From a checkpoint of a small transformer trained on Wikipedia: 518M tokens.
Each number is 128 + 32 x the weight over its row's rms, rounded and kept within 0 to 255. Layers, rows and columns count from 0. Numbers have three digits each. The size before them is the row's rms in percent of the matrix's.

# q: layer 3 attention query, 512x512, rms 0.0842, rows 179-214, columns 192-255
# k: layer 3 attention key, 512x512, rms 0.084, rows 179-214, columns 192-255
# v: layer 3 attention value, 512x512, rms 0.0886, rows 128-191, columns 192-255
# o: layer 3 attention output (transposed), 512x512, rms 0.0764, rows 128-191, columns 192-255
q179 097:114154097145124156078072120096094166125078160110146180084119208088123113123191094087057149137090109152181147123138133122076093087090149124125071098096106184100105059072118085131136099127164127
k179 102:193176103097114172172135071081155089156060101121095117163141171130173126130149151083129132132093091098106136077165143133181132151083144108191128115159126076146182090196172130119098066080121117
q180 093:148147196142105162177099167118146118151127166142124162063116120141117055120116143127092126150194114129141189118151142158101110109097158159090186143120133087143146115148130075089100142144131180
k180 097:145085139090129104158121157172121144147122163102107116110163091118069083082078192096175160136082135133115165109065099154193130120150167126148103135137171167121099133171135110127141176146168056
q181 095:121133139131129061154124103128068164171113127116107081087179131131102108140166129068063130134119153150144126155137151075153064133122122116131100104150059139146114142129122148203093137123167155
k181 100:129070079134083093123088122095168124140133123160138171108076143143112186093127109119125132143148114133090116196097122155160107142065183122142136094121136114102103099087138116163113162157138129
q182 097:182178172103087103082114100115121093143145108175119182166135190009119133101133168134085113164180061153154146097137124181133147146162164151081112185139197086142093166111095146138146138094076108
k182 103:175187174114130132144181159119150155107081152111149060127157085176092167133172078099148069171132133097130075154141118135086125074184125088153124064131146145114118101135164090100117134115121148
q183 094:159127142176132117093115143129126134131137105066159141167124098061065080113135118049060162065156146092091134093127120162106129157160185065093104178147128166075145156130075174141115162132090140
k183 099:162159089144128102112123119205105179143079163116138134120171142165148111129181148078088113134136200143140137103182182149120158081089161127133183125116059144160143069123151124103178162112149108
q184 100:138122152143120194153179141079175092093151148068129127139132119112124112123144130190163116122111141120136177168163171140122086135105141160152082156099125120101136095155116160064176170109121174
k184 100:151138159151158142127150126106139119107142151184106154099093142146120112153161046093067127132129133145089096105172093105175091185170109107143203154165111149139116155160100113115097112164132154
q185 094:132055107164136092150096062119199185163076113106144140147136078114144059181136151144125109082109162104100123088108078087129113154093103167129147097131191162110132087079123089139136142139122094
k185 109:092092058064129118152148122141161101123158121169095129167113142173072062169121154164158115167127164175130223098175108134145110126138124205163138132161194104143104121169090184142104106106160124
q186 102:051113122138081112107142154118113172164137120171154100150126121164094120149142133163187120119107090114082132132200144082069100165123131169128150168180103098121106131123155115187161109104131061
k186 114:090076081082099092145154077152118136065081115107153117159092183140121189020120128126108124063053099152132067084144102167127102152087065114105117083140125143096144135054122109126152191154146108
q187 097:122133142129104166088140156093103105070160143136129067150177143161106136089186105140124094184131081057128121120126138147116101114135115140086108142099130086134097185106124076137169145157143101
k187 098:081103141136113095155127126150095165180167160069146131014144133165145095107122097182154123152076156118140124153067177110115106166113142157114182161121106175111120159169113150086168108152086139
q188 097:098174090108135171107109111201105093180160152183119120119169165134101095077151136099146156112162155142165095115120096103140126128128191149087145117140149118136125197117113107137118097160112151
k188 099:154120159122174121122096186188127107114089127123137120132166147156151096118150113138134059128103108125126170189122180117133168111120154161139146139128144099166110129144178132130119104093144107
q189 098:098143141140176152129128116119151095110075118054132197168167089156160125108198158139137180123145118137133095114102156112100187127140163083135134093120149122110144111114093079121122105145142143
k189 105:075116138096169082160110134112156144108142105083097168152153099075095136138124143199073141087147143109187119129138116096073154162125154122134127118158183083165108111104094072142120118120158158
q190 109:137090134154109117092202111137151143177102105100125127100122114148173199138072154080173128136063145126064173153107097122111133082097101151148202114134134118123152085143134132116111081158182083
k190 112:086099120115173116085151109075151103167140130092096164106111152107129153159082106130160174136083071108098183137095107102165142132144127142075110098142145093139118173115080093127111108079150128
q191 095:116123136151101141099154127146143117146140048101117135166072150123125172152132167111140118082101077110107145113139142104171103153169153105146137142100113111170157165121142116171149187146117083
k191 098:126104142176137126100148167125159138130172133120116117128117139172152170119033111089125095122144136123097155142113153193119048085083164129090178117098068092105164107126092161089123126098182106
v128 089:154061092184111094111096138144070103151150095071161103146153140116129141094019213071098123132072117075114142156119088131098096098109128128079147126099128105136193066113071146085161167161141081
o128 095:115162083107093142121124147101190173114105136181164107099108154155179116124157095155155111064111147161108155205104159182104128205149148079119099077169110196110130120116131137118042135059155175
v129 104:156125162167135103146182185119204206088152106163123126117076156101141185153098099174096173108095097104101130113138098179109070127174090129076134132180117091153099113159117159139173112123120140
o129 092:141167121090101157111127084075065081071157151150122119104174122185155119136160153151168140117098131070191138111107104153160165122127205104153097140141164157157176145152142153165087151104134092
v130 077:113175115163178098095125173134134093090148148117085164106131132131115127164124176108135133182118134155129112139161142173147096126140095114094152120152068187136131144084143123109139156091106207
o130 083:139114130144096127148157136179171147105134148089115136087121150151111132116078045150134068117150139139130153096162107131145156126108154124157107118121137127169165157190197088135112118130157120
v131 099:120119077112156131106117126127109105087109159109090177085067137110117085101122120112212138119115128133092175179071130140098122121173145130161115178173174177089090070151179184101104143120182133
o131 097:104131145115174116149159116084185141187118070114137169148136186135118049106128162138121100187160165113149125152139126109146137176147158121074091068147126121122151176103103085117181139177155135
v132 087:100154166135130097112137115146161180118122149143157128210152155137138088152164167118117143136142125125119075132125160122168160164139141149167107102106068115121119146112191132091121029121136129
o132 094:107147150129105133204149137108131108126168115105063089142092140147117155092112124133167138143125172108166172174136147131180141179112115137106169198132101071122090093161125145114122184141139139
v133 096:153104144138116167133103088095162092141120142139181158146142118154128117132127127151145104141130112131122143102144073082117167121137130200166137089150152138155161135103152188137079171099138089
o133 090:091132144126143103070146119123100147128160113136116065134138129120116160123131199078140142098141120126127133171140110143170136142099119102103068125131085126174110113177179166163169120132166126
v134 096:078113102125136078121092163118112151114196096128133119153124178110126098117099095143182064123151130097115151131136127197181090119151103143092192194118115085132142161137080159075170181141142155
o134 105:146150141092143107134175097161139117162119078094112143063157197068192131103158114121048180114121129114108104104090133146149131154082145132123096107081190178161105043172149129118128140107100117
v135 088:147066075128139111120137201125138164126119065095082086139123124124145101113179159128159169120116139103065110122100153101164141178174144077149136152169126114149104150110180153206099064121212146
o135 098:061070188149161091141089091123105128174144133142141177118167098158148168108086138130149108174174107165136117207067190109136141206099088148088152112132144116115095139194125130087122215107114118
v136 090:212141169187137142169126148066147156156129179131166107158099132139141142187140140125173135084195120157130102116116071126117109142190159133089122164164136106075133101162204115153143121160112146
o136 094:131146162048145124096123138172150087131118103053121158095136117152120117073093110124084145218131143132126170141109112133132107130088130091124158122137090156132111153186091134124136166060118134
v137 106:084168109088103086116143115131061154119145090108132113124168097106060139128113120109095150161215109168155129141098133113170144097068120097124135144083122136083108121127062080101088129136137124
o137 092:146128174202185140123190091154174126143090212113157123167185167166176162157149138140139124118134130155155149085147149114107104076140097103134101154147103119122100088135162159079196149151107127
v138 097:113160174042144098136151148121165162129087098129134149115121162162199136210112110120132146101136105090139115146155116146153094084139056165116129142182147148140140120113130134188122147104148106
o138 097:158156120116141200180087139153132136103176140114104139142126127099077162083130156158136063122146182212141110129139099124186133093166168129111101102101182158115102163093104133098170117138101120
v139 090:089162125124107189098149102124094153142164126084173151140125063188082126067110104143169122125110128104139124127130107172145130115057168103112113166107126119119129101117191105099072146138120157
o139 094:200131124093133123207111114142083100166123166098088089105118136148156163162070107083086103229146125138162126145121178063167117104162121196149174132121139140161121163121062103093122109127166123
v140 084:135127140163105091108100144183100118081108119187138087064143141108162200101174112128144141136103168091148099095147148166176091161182071107117145094108111170110094134154090164131185098152079117
o140 093:132134102106170126118123123162141103082095161103134131094099135100085089156113122136093169153091099107109116144091078094097133128117070042158137104130134075154125103062191076096062101136165133
v141 078:131161113095111089124135122083137085130153084130146118075112098146102153118104092060105165138143125148124107160077109119114118104188166133116037085141167093157111100144192148100124078114112067
o141 090:139134103113148114117090098201065181133145130118135126132110158175177129126098101159098114124070105112107128158205135077168180189125109127156198177100116133119122148108094127122088163174121141
v142 088:152152131091087151089138095173095142151149136075097142057085186133040100089137140128141105171107172149106118122136110107072135099098174133184097167080156151089149134092153162139190099131089175
o142 094:121123116199137114149116126133137136161115135106070132086188077152154144041142062099155134095127120076143121122026148159135146131092149101154150133124182107143036108135108149197111126182104161
v143 081:129156103063122147106140121074134132092117125167041139160151179149105135075150152135183197101115108102096168128161178146139162085168073151105148105123150181171154171147123181098175173163185127
o143 092:101100174151168135139151135133125132117164114107212143045062126134090110111126074106095133153115137148104163151160055166158126180144195137080096147116143064109117063101095089150108130097161129
v144 103:112147112117191111090131089085062115130159063112171183143133157199094151132124148109135061169098147090103089152102101103164102143110073120135133136089091155135143102086078077158063201135138065
o144 099:176160132134093121158107193129062085134163128167105141143171148096138164091141137144155180133193149162119129131158150135175076098097167093116059168089102139128128108157130183112181156050112141
v145 084:188106127067100123121180165122072101146085196090100151139105113119125113142084160122131145132134113127115151168137120107155122153098198069120148130130165139095181125120141134097134047170188163
o145 095:134143130173119140135120113180135135111126106080144126165144101125109125122167138079122148203133151109097157114111206129115117148191139133155120108108075142128075122146107101081082150143154159
v146 087:143133092086133122141138137107106107140025149119144132169179115141127164138145111120137177115101128180147116155127109175200160102104155111181116098131065124167209142154135134107168121134160127
o146 098:192162170069130102130116118158165132093198179151088070165127138133107113164124110163143096151151129148134129139119145165064133130157126188122069151126148155097118119097145128096080157095115151
v147 108:133154090094129143085089079147095096152148084113097111149164141120125084075106141111125177122111167166142139179101161074131149122115120135116117124070163170114109098115070130118117150150112052
o147 093:130106136177175109072091153090185156090095093168114108104110120164149118133156138123119122126105121098120114147108168174088106131140113147117137119181108078099084069141172167100107096149154166
v148 093:176101112106098115083151184153139124136089086157132150130019137096203067145115167107115118178131109127222163103154134105092095109064167155161140150142165120087100098136198158144128123124062166
o148 101:079066186191158145169063095156107157167137179066108155129138115111075122133166100121161092121088137168117095098104136129139109130124139084166136090104116111137149057116150138145140135137148121
v149 084:126186139119169137084122097141159123118137132147166110126137147077110159099160109106134037106131138108106097123170149129132105117121066170156158166047131120119091167131117172167144118118126174
o149 090:167147101183139223135136163117143138063163151094098168149161139055171122129140089102131230171154078142128150107073094134127156162180144096118106102122157133206135098121174155123106173172093154
v150 089:132159125035112157098120072137023105182150137061091059131190123092094146159098105104103123109098131125144110114165161098145185140102125110127139171113092092137162127127045082128093111140091113
o150 091:198146156174151098108154149103127138080160115146151181170138097202136199063050184161158138155140146166093145115103139195188120080087157108077163158162077183133087099128146081068134183169118164
v151 084:148108118137162129122159084150170171078102122166147089139107087095191174102173110121078142104145139129166107123115107128128149094140159111144148175109164143111172136116123131209099134089135140
o151 091:089130124108131198138168139131116038136202112162106168049110168127099123127113132129142087100153148085142145048144160135149088131154084150118077120116059132118085129150097176095185114125100115
v152 086:149051106113139106120119132104137135141126115161092157125143107071088156110175170135095105104148165168153098112092194147131100117058146068103110155137153152079100116095136097095121163168122156
o152 088:167170108153108203098164130192148138178151161128161137134115135107147118156117110089114111171064089134092094108165146082098176130181112176091179077114140135092103153117114128095145090130116115
v153 089:124124124121125141139127120100167158128089126121117100140234106128129105137162143103153124100116154153138065114094115110067152091192140112158123126074091149183144114140104182167109051121174104
o153 093:142173135154092124136175138069030140114182114103083110096123152137174065162151114111156102109176057146109166142168140127162082167100118080132206122121129098115081129063147173128148185133080126
v154 090:125121165151162090124112140198127171139110160196065106169157142082109128081187165108155122118098117151141144038115135116145159152039096099123147125126194150145133160145147109125069149150158146
o154 093:103110157122086145132125118000114066134131128128149141118148105179168136116123146128106033141122148093095115159178127144077119179108125072106110123106135130119120157112179171125147135094117099
v155 085:174132122128090143095146179145158133124151209079154107110110191164115126147167129156109114117123176140141153120159064137144131128174163124107126089137116130112115090166155131087136095140093116
o155 098:121091132130159115184122090067112120080083141164158087159164132123140215121067117105141138143063135163094084180087196143122109157138070115105131123147128126085124160151116086127136147165154112
v156 102:114140117109123167104115124122074153127125055121132135170085116100098088086108164095143094132166137103149141134110101064134103102126120105134103113063142154057129127110136114102080179116109046
o156 088:128123117159139098210086108159076081164154150076124137110095096103077102083116149094107154110135086148066102135123176089146105177100179117115114141150120147120093141132127138106132121088158151
v157 093:140116130131104164118089111141124053157111159123149146113108114080089109086065078128076122184151136170144192172133165079140134124087132110123132161128134152075176104126122116089146114108121102
o157 090:128095124120114147145178100119157174132097104080178138141181094177106111168121176135160101071158097112097139076146105183161163095135143159165072119160119105104100131095097106144089159156120208
v158 087:169140115123104160097145099130121129107123086119122126165104110102075091130161173176115101157138135202136167132154149076116193176093082079124096123100134108113095127087119090130091129082142104
o158 087:117092138151092132106126150064109114129081115134105083084128089162145113109133113160132168184146129087105175191083155121155068121113140175096163117087138164108091082115125178089128129208139105
v159 088:133130121183127114099128126147123102145160122067062144129100116090152136071099150086102152133152130090124138154126089090150095100138103154100056127109103105100140093129165136138183070146099126
o159 101:104227120131180146192142126179136108081184143163129159094129156169149100127136161124155131136161174157122167093128106170159126065166129111145152171127149176140109162102174172134102117165186195
v160 104:166141165077132169130190104138079095137125171142169123135106045107060088131076133115142073116146113153107093163130166110093094106150153110109092107130158151117155129155080133036097110107114136
o160 100:130113117103126147169106114120142095131113086102113118122182158110159146129140154151130149144135146173154165126159130175151180163167088123171103121145111153060148135089151053156123189146127117
v161 083:124083131080116106118104143078142162154065089168119116179090137140116145087057174120135139102085109133132093170184138146074134146148118158108141102111113140092104080099120139104108171079150085
o161 094:118135141138107165124116076143154123062105117142132166156117164087120086120134078070166141127109149109112122122095077115171126153135132109088153144117113092112124149116127154151146107145137155
v162 088:145111087172093110153107074119113127133135067111094104039140147150094138112160172068136093166152132177154135183130142144168140145127111139189186111100137105141136123147122094130120130124122147
o162 094:137116186125154125152160161130160093161080161114139102126054120136124127164138123192143202110085099134144090138115116104105127076133108162114123154183109124137135163160123128100084167161088159
v163 091:106131160130115157105139128150065100110185037096103124099108107110106149058109120119104073171105131094123131133113161156111125113118186114144138152141158149153126140174102153140135149079138052
o163 095:134143021114152131124129105141114117149143074113087142197163116074102051164121091079215184172135116133132090128120124118152119173083129166168124148125083136144129109122117122131162165083096144
v164 083:134170124076104067120170130174144134077083139179156098136168130142120090081112079114134059121108150133107115131121092102145107142099128147180100192141099167135135135134155091111119141100147114
o164 093:099169100151192190146095131147180113131168128165110139090126168117155165101139129164153149146150130106122152121095165162161154144176087127146105122072152095163109134133109087097209142209078130
v165 085:122118171106101127087051124093103118122158119140152091120180139131152148096129162109151098156106075082128173120094076163088155086141135158162115125148203173084155147123108130120141085110104164
o165 094:139140090150169132128140172199126161144184113070148131121088123108076105132113120104145129111169175112096163171186168076153130215124196067114182139090174095172165143119149109144127146171119115
v166 089:177124091146097121078167119134161108084081150119136080115173129123087202108143152083179072127070152108127095118076051089128113178088113144152127133138116118135109147153124100169122083189087134
o166 098:137155118178140129189104110116124094101128068132076168113110052123114154101104124138104156145133109202162120174148155217073220108108106058116146106088120135135097158051154174096125120086116138
v167 088:180110069134136120100151091135066099072097133145087136096079128094055158100042099130103074140132161203069117209140096083114122149134143157106108098128132137091084155075165091139096111092121137
o167 094:103114161107090139158066136153173137158142126100120135088174112179140085121203113138129127217124103082146136063155149131158125104087103112140151097116069152153071107102138142085125121152155083
v168 091:120064061106089178122103123127100148196135137114123188157159156067107094150144147079140133085153125116120114204102166098130148128064152134111197102148175143060129142068112112063102166116107092
o168 093:148156166155101114121153156070110149073170105158151137137077122200106079134122085088102115112131132161106191090084120184129038174196130098128093144128032109112197143175109139160127147123224142
v169 084:126144137093098114131149199130059115109125140116082108148164129099126118123162119125048118120110139139132130094121104049148151141111080092161116107186128074186181115096134142178091134147115083
o169 093:125120133131172165100105115119179168114148148132098125136125109128222192107139134108077134100160134084165083127145142126142123069100152229196121134084114099101109104203127125149120155133120157
v170 091:199122133095110155128138129138093075143112134093121172068109075105080091079103175167128131132067152133205136145151118124140122100138179115160109170137070129148100125190065107108133152101109115
o170 092:169137134131132147156129119095087129170099067110160056083118123068119179119084079119170144086139167145105093164164152167151075097146082044159157128115089186107111113147100155131100114124136125
v171 088:158107155127135158176113133155139110135168088103177171132113096153134131131145160121126146186130167097168160092146119167114137178104092096078120126098172136117113117151092173134076163105106115
o171 096:149120109121116081127143161091147173137090102108098132159154106135084123146099216178101098080092159150106143151085186136122127134114147129152152096177060201176138095055201119107135077134135077
v172 092:127104140119103183078093104135123074154124096107131126145081126159148121066090195122154138120048116071142153149126144103132112156088119158096085131092115117084156128081093114079149163123124111
o172 095:202150124127107139155101135168141096135129161163154135171158179133143136150145101067146055203114163074083246181158156142119162120152098027130155094140132092126094109145113162074088116134165116
v173 080:131179135197136141098102107108109094104095216171087102106137117121127094149147086141062064086130126134066087081104186089077129068136089125132120131146100111077120089160149093142103108076115132
o173 091:132082157122158134100120133048143136108070118120083149183152091156158162106151115110150103165104181176189198103167077125149142188111118099179145151129185133124190148148133111118122148124100136
v174 086:083176139139118174169048106127104208127132164163132127156150099163181094127180067078147086116152155133150147131147138136124122140083110134092113105099034138134110104085093084086118146166146134
o174 100:180130132128073144071104110115131164099153118132141111166146165084050097163192188077148175160148118138137125159095070144136168154143078135181140114138178128190107177157141118148124134110145050
v175 087:158118130145093096113148185178190163150170136138149136128145100090112134125132127147157179115156097180169106141169141120100125161119181150122131122105139076163084116144139112173185099147145116
o175 098:148103118145111146144177085082072144172098143068132116054129154170157120148081172127091121158158089079172077134088124158146114099104126160152113143170142157136160171179169128087088137130102164
v176 089:093168153070155189178137121096061119093143119185142130141137127105149158143105116172122121103142163113126149114160115127093131059109105128174085076132120180129127184134088152100117194108154143
o176 091:159104114136075124159100092169120087155169097058129123162168111107126126096132151087137155111097210125100155129125140108173159176175141146176142103169120116155102110102124138189090162143100081
v177 077:144164117086114172129126115123159155124084144141076140177151168147131116128167132082107122109144180125108096133147119085118140165141039131105091160128118125096136117201124104126114115140103101
o177 089:132147148160088134100120070088147155120117081189135173095135095099117114120108151172106166116098192152147169108108105189142133079100145147170117071171143136135116152116132092152136171123183063
v178 086:141104148142173183134137128173131133147142103108111143177145103108189123138113169127145048115079171084176164170127160100130109118131144146156187111119137133146157167128119180132094143062130094
o178 094:049116154165086111073118139148117148097131145108103078068123113150097087117149132104141105115133136148087116092158094136139084163117096125099165136116104153216116059155146098148146119120126159
v179 082:104143126111088147049132141129062117103119141081110161149133153125149139130115194099140115167054099117153133149138152141122135134144056096104114130106127136117175106145086099125104080112141166
o179 091:129133115164164120147118151137119175139118127126105164129110127183157178110123098136189117120140130117124094130121060136148087112137134108127122147109114149157177147085145192173123156119171069
v180 092:103138108114127161090102149162156107091113057119071149141094111097119108122133108141176137173154139153162169139076146128157123085163113166093149122098104131107135128090048095083126162143164133
o180 096:139164183118083132132109113225118114135131063068160120088143115151097157084124136131146150138049098136134110117144141130084121136125116113112153182093136133101158115124188077155178087142109135
v181 090:086177160083080155121120082129094215103155152077101097148130158128148131106099149115137070160135152091103124150156141110141132130108102105090128117099105166130146113144062092070109122075072134
o181 095:150091137142165070133108160084142064136136108074115104108153045139052197134162109080122116149126131153111148096065098091118194122102128049094133152158188127135162138083154119108110155171125108
v182 085:120126133077144169097108106120083107189204163168096087149167120128128126154114127106084102124162135143143136152121114134135111125102117166086134116116140109147101191097094168144140155113148082
o182 100:076106157118119127141122159109093146106072104108148159068173147172134164130131134139115103155123135135149125102137092122164148165168094122110147133127106164175145135184161114143126113099151130
v183 081:164109108128183044184209112097120100114167094100196074181113147172160163079198122126129102128077114161109160161120115129119123125100129134141110090089143140158127147092191113068133164100121170
o183 093:111154143200075144156102131082165196111124178095136110088128145145103132108106107142067154140129205146128098153186125152152153086143140101129093113146147150130125069164128156161110155106102101
v184 084:119153140175135174110122100150160089135115160137105120136171145120144101128100154115103072159168122164130122116110149162066177157088120165112115059080093126105188102087124189170156115129125109
o184 094:124130129064156132164150195050124119151143143184104119183131105114118191133099129117120131092077192122093129122125134121134138114137133152102148207131175167201060127190134189116088135130133140
v185 090:096148098120120108104090111150059186132156080081094108156132146114104149116137162147066017159078149149131136110134147110157105124149141130127101087101178141063108112101158095089111092141113180
o185 091:085169112179120122159116145109142096127095135135112115116136184168138029120168130151135154128131151088100081080087115122153168132140118174152186167145143170139103126095134172130158132127164166
v186 094:112122124139106150119068093115141191146165094111107168158132054147101133136088126059076070123164116172171129140117134093148172181096111171159130181116165137072072099118154108131070152116106122
o186 097:138147143152140130184153138112160132134115079172136143089153131077115112100145127149190154187127109086127097118108155094161141125084134145138137089168084094194131135128125063137140098140163136
v187 085:125068116168110110113103097135164127118148141146111149131114118185161141112122149099141059130136141119075081108149093094156178105150126152170152107162132077215145142135130139154154165163088074
o187 091:106196089108170144163147123112141117165113134147066126134127086169144079155086068129179155101148088088174142141107132089099127131106133079114091158130081087104048164102145107111116121050163126
v188 089:113151132107183145171167116164082190111130176144123047066169080111118110157084194069111174105140182044090119177111154110114106150090132089091089096127088136091183111088169111109150124176065032
o188 094:163135062174067127105094145070195090130141054183186153144096102156089075118137137131138064122131081127107162120166165163114144174142178090219138123075111149188063129141126101107094126153222117
v189 086:161141182138127123157116164167107165112104094069112113088096082135071143117152127122172120164086122137160116115109194121140129145181155162155121111143154146139140094095114090106144173174128102
o189 089:121117137076093110132121110118113120135117164080116135173181090132159083119156125143131211087121164106083161122098110095112119130127129110109133154112177088131089150173117075139122118085066093
v190 085:133111123122125153122075072147113160113104132146140119165078091225113099150100140112127123129137160090147112123198166058096179151154123200144119184109133124079117114118094085076128140105130143
o190 090:105147118139156163178125097178140114164142167161150135088141097053097108110131137111087116139161119188120163103085155161141093071114193107183165110135184110124104093142111108122155106136119186
v191 089:056138057147110157140139114144109077088113136144173093101153125125068197093142130133172123087117130106172107120112180122177159118099098143089101162116112152113107112183138080093151126103136156
o191 095:179160126120154164107143074169141089162138164133131138165141161095185107189154126157073159199077130137082134168103110143093136086127103113160098091112124094137117146110113111133154112122154145
q192 117:094159100166209096111112161179090135143142113143091134140184184110099119155114109150102109142082173129154111119102090139134102132114104089068145159099157069140083138155090143145141126137137122
k192 110:107061189122104114150157088086108128193126120087052116135151126118095086111099098094116105136104142115152139092118142124157169135098148102095151111149125089152079162091136113110099130141124129
q193 110:131115176107159113158135146193124060096155154127121088130149128091127103124106127116201114143031158153107113104166120091143078114090128167140142173148122134151175123128129119147105133165074174
k193 104:135112151171125064104132141166195134137143123148138123119117099148140127083109139096172147140064102123087136125116141136112114151109150097156105160133146109125123114159162121109165098107092108
q194 118:040111144129039192165143093206133082110130169136102101128089149150056092082205072138123096119161123166181207095168060188136183099131146123053132117126087161144168084164126157115161170122160126
k194 110:126139118148118121109117160105108093081145045155124133141131143103105116111154137063130084138154130105113116128053139189117141110153139115153159118141157147103106152112109117140105149147108091
q195 111:161164159095136164161167140118109131164127095148072175112145127142181192137140113152088107134124064201068059188117123126144192069204078192109145107149105132172186172180106127163119142124119162
k195 099:109172056161164087083084147167118123138152163106155119103100164151095047128140136130120113151099142093138182119094135146137205123128109109078138057151170181079147140105102088096152137156061149
q196 115:059130067086070103184137106077223161107131134182138116100085183172063142109140135124201149154135138136174125156156117085171106101127164095139167092119153114091130187093122171140080102174129110
k196 110:129151054165112146150172156115165150113081101143131123132123123157169133126148136191104112113165113114094148130129176121128127056104138188141121179115097139069108141146088163082112122129148182
q197 110:088104159104192049075138103166088109138063120093062078065149143116135157143111143132150093211128177158147155101152163126095143097119115077139154132149183150156135148125136083153129142099110065
k197 108:080082117056169120092116089130082142146065127108144108147124103171175108226153159139126133066160125126168123093143091090154133170183102115111119123173184145104112103100150157129107129134150161
q198 119:130112128118139077097138157087111083126115170109125138134129079185143160126133126115125102129143126196173141136115140142104182139113053052133120103150114117152135136135113081113149097110135109
k198 107:157087150076159093188114114167088136147097098110149204085120093070129101164179178134167133155195062054103140142144117134087164139169083175169107074128104122118186116098140119083135125101104128
q199 116:161181087102083178128179087137158081138121123166088130142110094125169110114132089162124081131149108142163136106134152096150161073148120052090071147103082158139160181127128157130146148072133132
k199 106:102172088148123047124125141151137094103141157142134135083207123075118117096108124172142144101143108117122104109161125124093158116171118099187206107105160143153135138081166093145142128157151163
q200 117:142122117087081182159133140118103062099116113084164136088100183131099105148144178197155148102129119126159161140182092179108108104124162076149047098157127123106122135123076129061044132111074128
k200 102:092096176079142141117121120147121125131179128150125146131152147126175142158160112128163128148149091127167162179136169153140123128155136126116141100103155147151173103149144118121123130170120143
q201 117:130148086157151098145125132138132149136153089171099134176083139139132126120134079127139124088169179138159165143132162123149130148145108179102177179144085077161141118132150122104155132155074060
k201 106:135085045105060028085168122191071111149139089153149142190148138158124185140134190102113173094125186153110176121126156157146114098077133198084198154140158163129142098138200201098093111092136152
q202 116:171088124140145146107114122126122134143138132133129100115118098132122132106157109135157140132148127136122141102171112166182116087189179123127124148120145091148134133174164103162147125145136130
k202 106:107133073113101173157129152106111139135154126107154084164145114121050146161089075128105154146110119103138142107119163171114137144170163164158139124104196138092124060126108107118149106128145122
q203 113:181088146137153160110132081125167163100137136160103076146130110160179070116086108120133107085103126118153138148156155127091106154146101123091095119147093099093102084145110133093170125134138120
k203 110:111112109101078090128124161064086104076163091200161187159116091094133063098080122089125128105122072139076125154132230130184065150112122185069165126102073123097121095112130187170126180146139115
q204 107:118130115173088194133185140152084156104137103118140159128093101182146134120157114131155093149173159101167083105111124154174102124164056124129077109171143115122108087140189126160153114093157121
k204 105:148153126087164099152135157142097127168133183142082142118160112110137105121162136129097076125160116155102036152150106133123098162132110139110138064140169079100153121140103153150104178181154119
q205 113:148153142133118136162085145156098093111104035111156135138194144152121151153170182128152156098088140166116094170111081140153068152125121143083075089153168141083158099127149136116129055091112177
k205 106:150127078126125160206154131134092099130106117119086115080139097183120167139180156086160089117049109147180159168130115082171106156138117155137115140103138088137166109130188136122109113115146130
q206 122:167170113084085105098162108134111109086151085211124112152140148178162174121141106144114159121087109103127093136063109124135131121128120147130126086068148105127143129160145141127191113078128132
k206 112:143204131082125126140163103079138094103175061119156118100140143148124055172154144136113114142109161121120099097090096121062125098141150152150138168116155156138115110135113164140108123078131131
q207 113:133132126167080153106099132114130172193058134143110118173128126147139176072139142119073136152150170110156143101150110108099227125104149117132079106099133181150176127139164084120100121163133120
k207 105:136197101125078169177178145156114122137102155138155132128134177133169127145086105060088176110149160150160158104154115055126118097106147114134145142170178219103077113155102157187118108103158143
q208 114:074124151162107131109068156107160127084121135153125104167137104114072142123097091109120156162144148109123157152191171127136167093170137105143074155152149134119103143139151089137092157157130133
k208 102:158085100161110148107124116204050096133156088152125064118120116135134125106086120115145135139145128120152167181145160135046168130101161131122125087207119104096150076087119112187141087078176074
q209 109:087119168115095112138155085142157104115142062140087128149148120157099187174209113050121157148137134163090093170110112119109145095101152099099067098174094115114068115187203096125083146089132139
k209 100:102134185148121118073186117149173142108142114195146066149184092084112128117109122161107165118094057100062101120211121151127116142214140144116211068124176141137054136151108153103179117113131159
q210 124:156155089090104143142132145119101088126113182117155103122159158116130113084158096152140235126081104168125129094131088105099120159156118156145125144095105108102120174145157196141095175116131117
k210 103:163194076171079091149090151170150096102182153100121110139191131167095173113138089130144143129146153155099110125110120101132104122123137089107123137117059121111175148124110171071125103090165131
q211 116:148120129166110174133138093127129082091119102081136157204183096085096102156071118113135107180131124103163143117137149133198047145134116138128131141166115056111132078123129119122083144173160122
k211 110:171098159138123119116167142140136134071094168049120131129137126110069079141133133130139183182152113081068088147080104177152137160165177153091181125185149118135074146180107130187128116064195146
q212 117:151140136130027092167105132095091175072124074100195129174154116169154159115127145131161153121142111147114125097104150142154135140087094079066181155103112134201195082111117119177147159152153122
k212 109:075179136132133088070143131072120120158152106109096136145088091186127184131103109120175191123071160105091120152102086147103105118081124155145095117124116170136135120125158067123119134129115147
q213 113:130138157134147097133152134110119117099190161128164101165169178136112122122118145122106100093128171123095128167165157130184173093131192105140151096119088096107141130108130130061053109120167128
k213 103:123141157150108142105153110105113119080095148139123144137136134193098075190145082128133059109117196114175185130132127099201107094138128140073168134146076137104112171112145094169135141112144143
q214 108:146104137155067087073091130090126176077092110110143134142114106114080149132119116111089175126206128151144194068146137167123149159124158130136159161174076116106161152136122132120174128116130083
k214 100:108129169117125073181159080175150072139075099091094134180140129107140184156137139093135090148118119104042125062142160122100122088133166121043133100153106098133136141120161125159134122091160155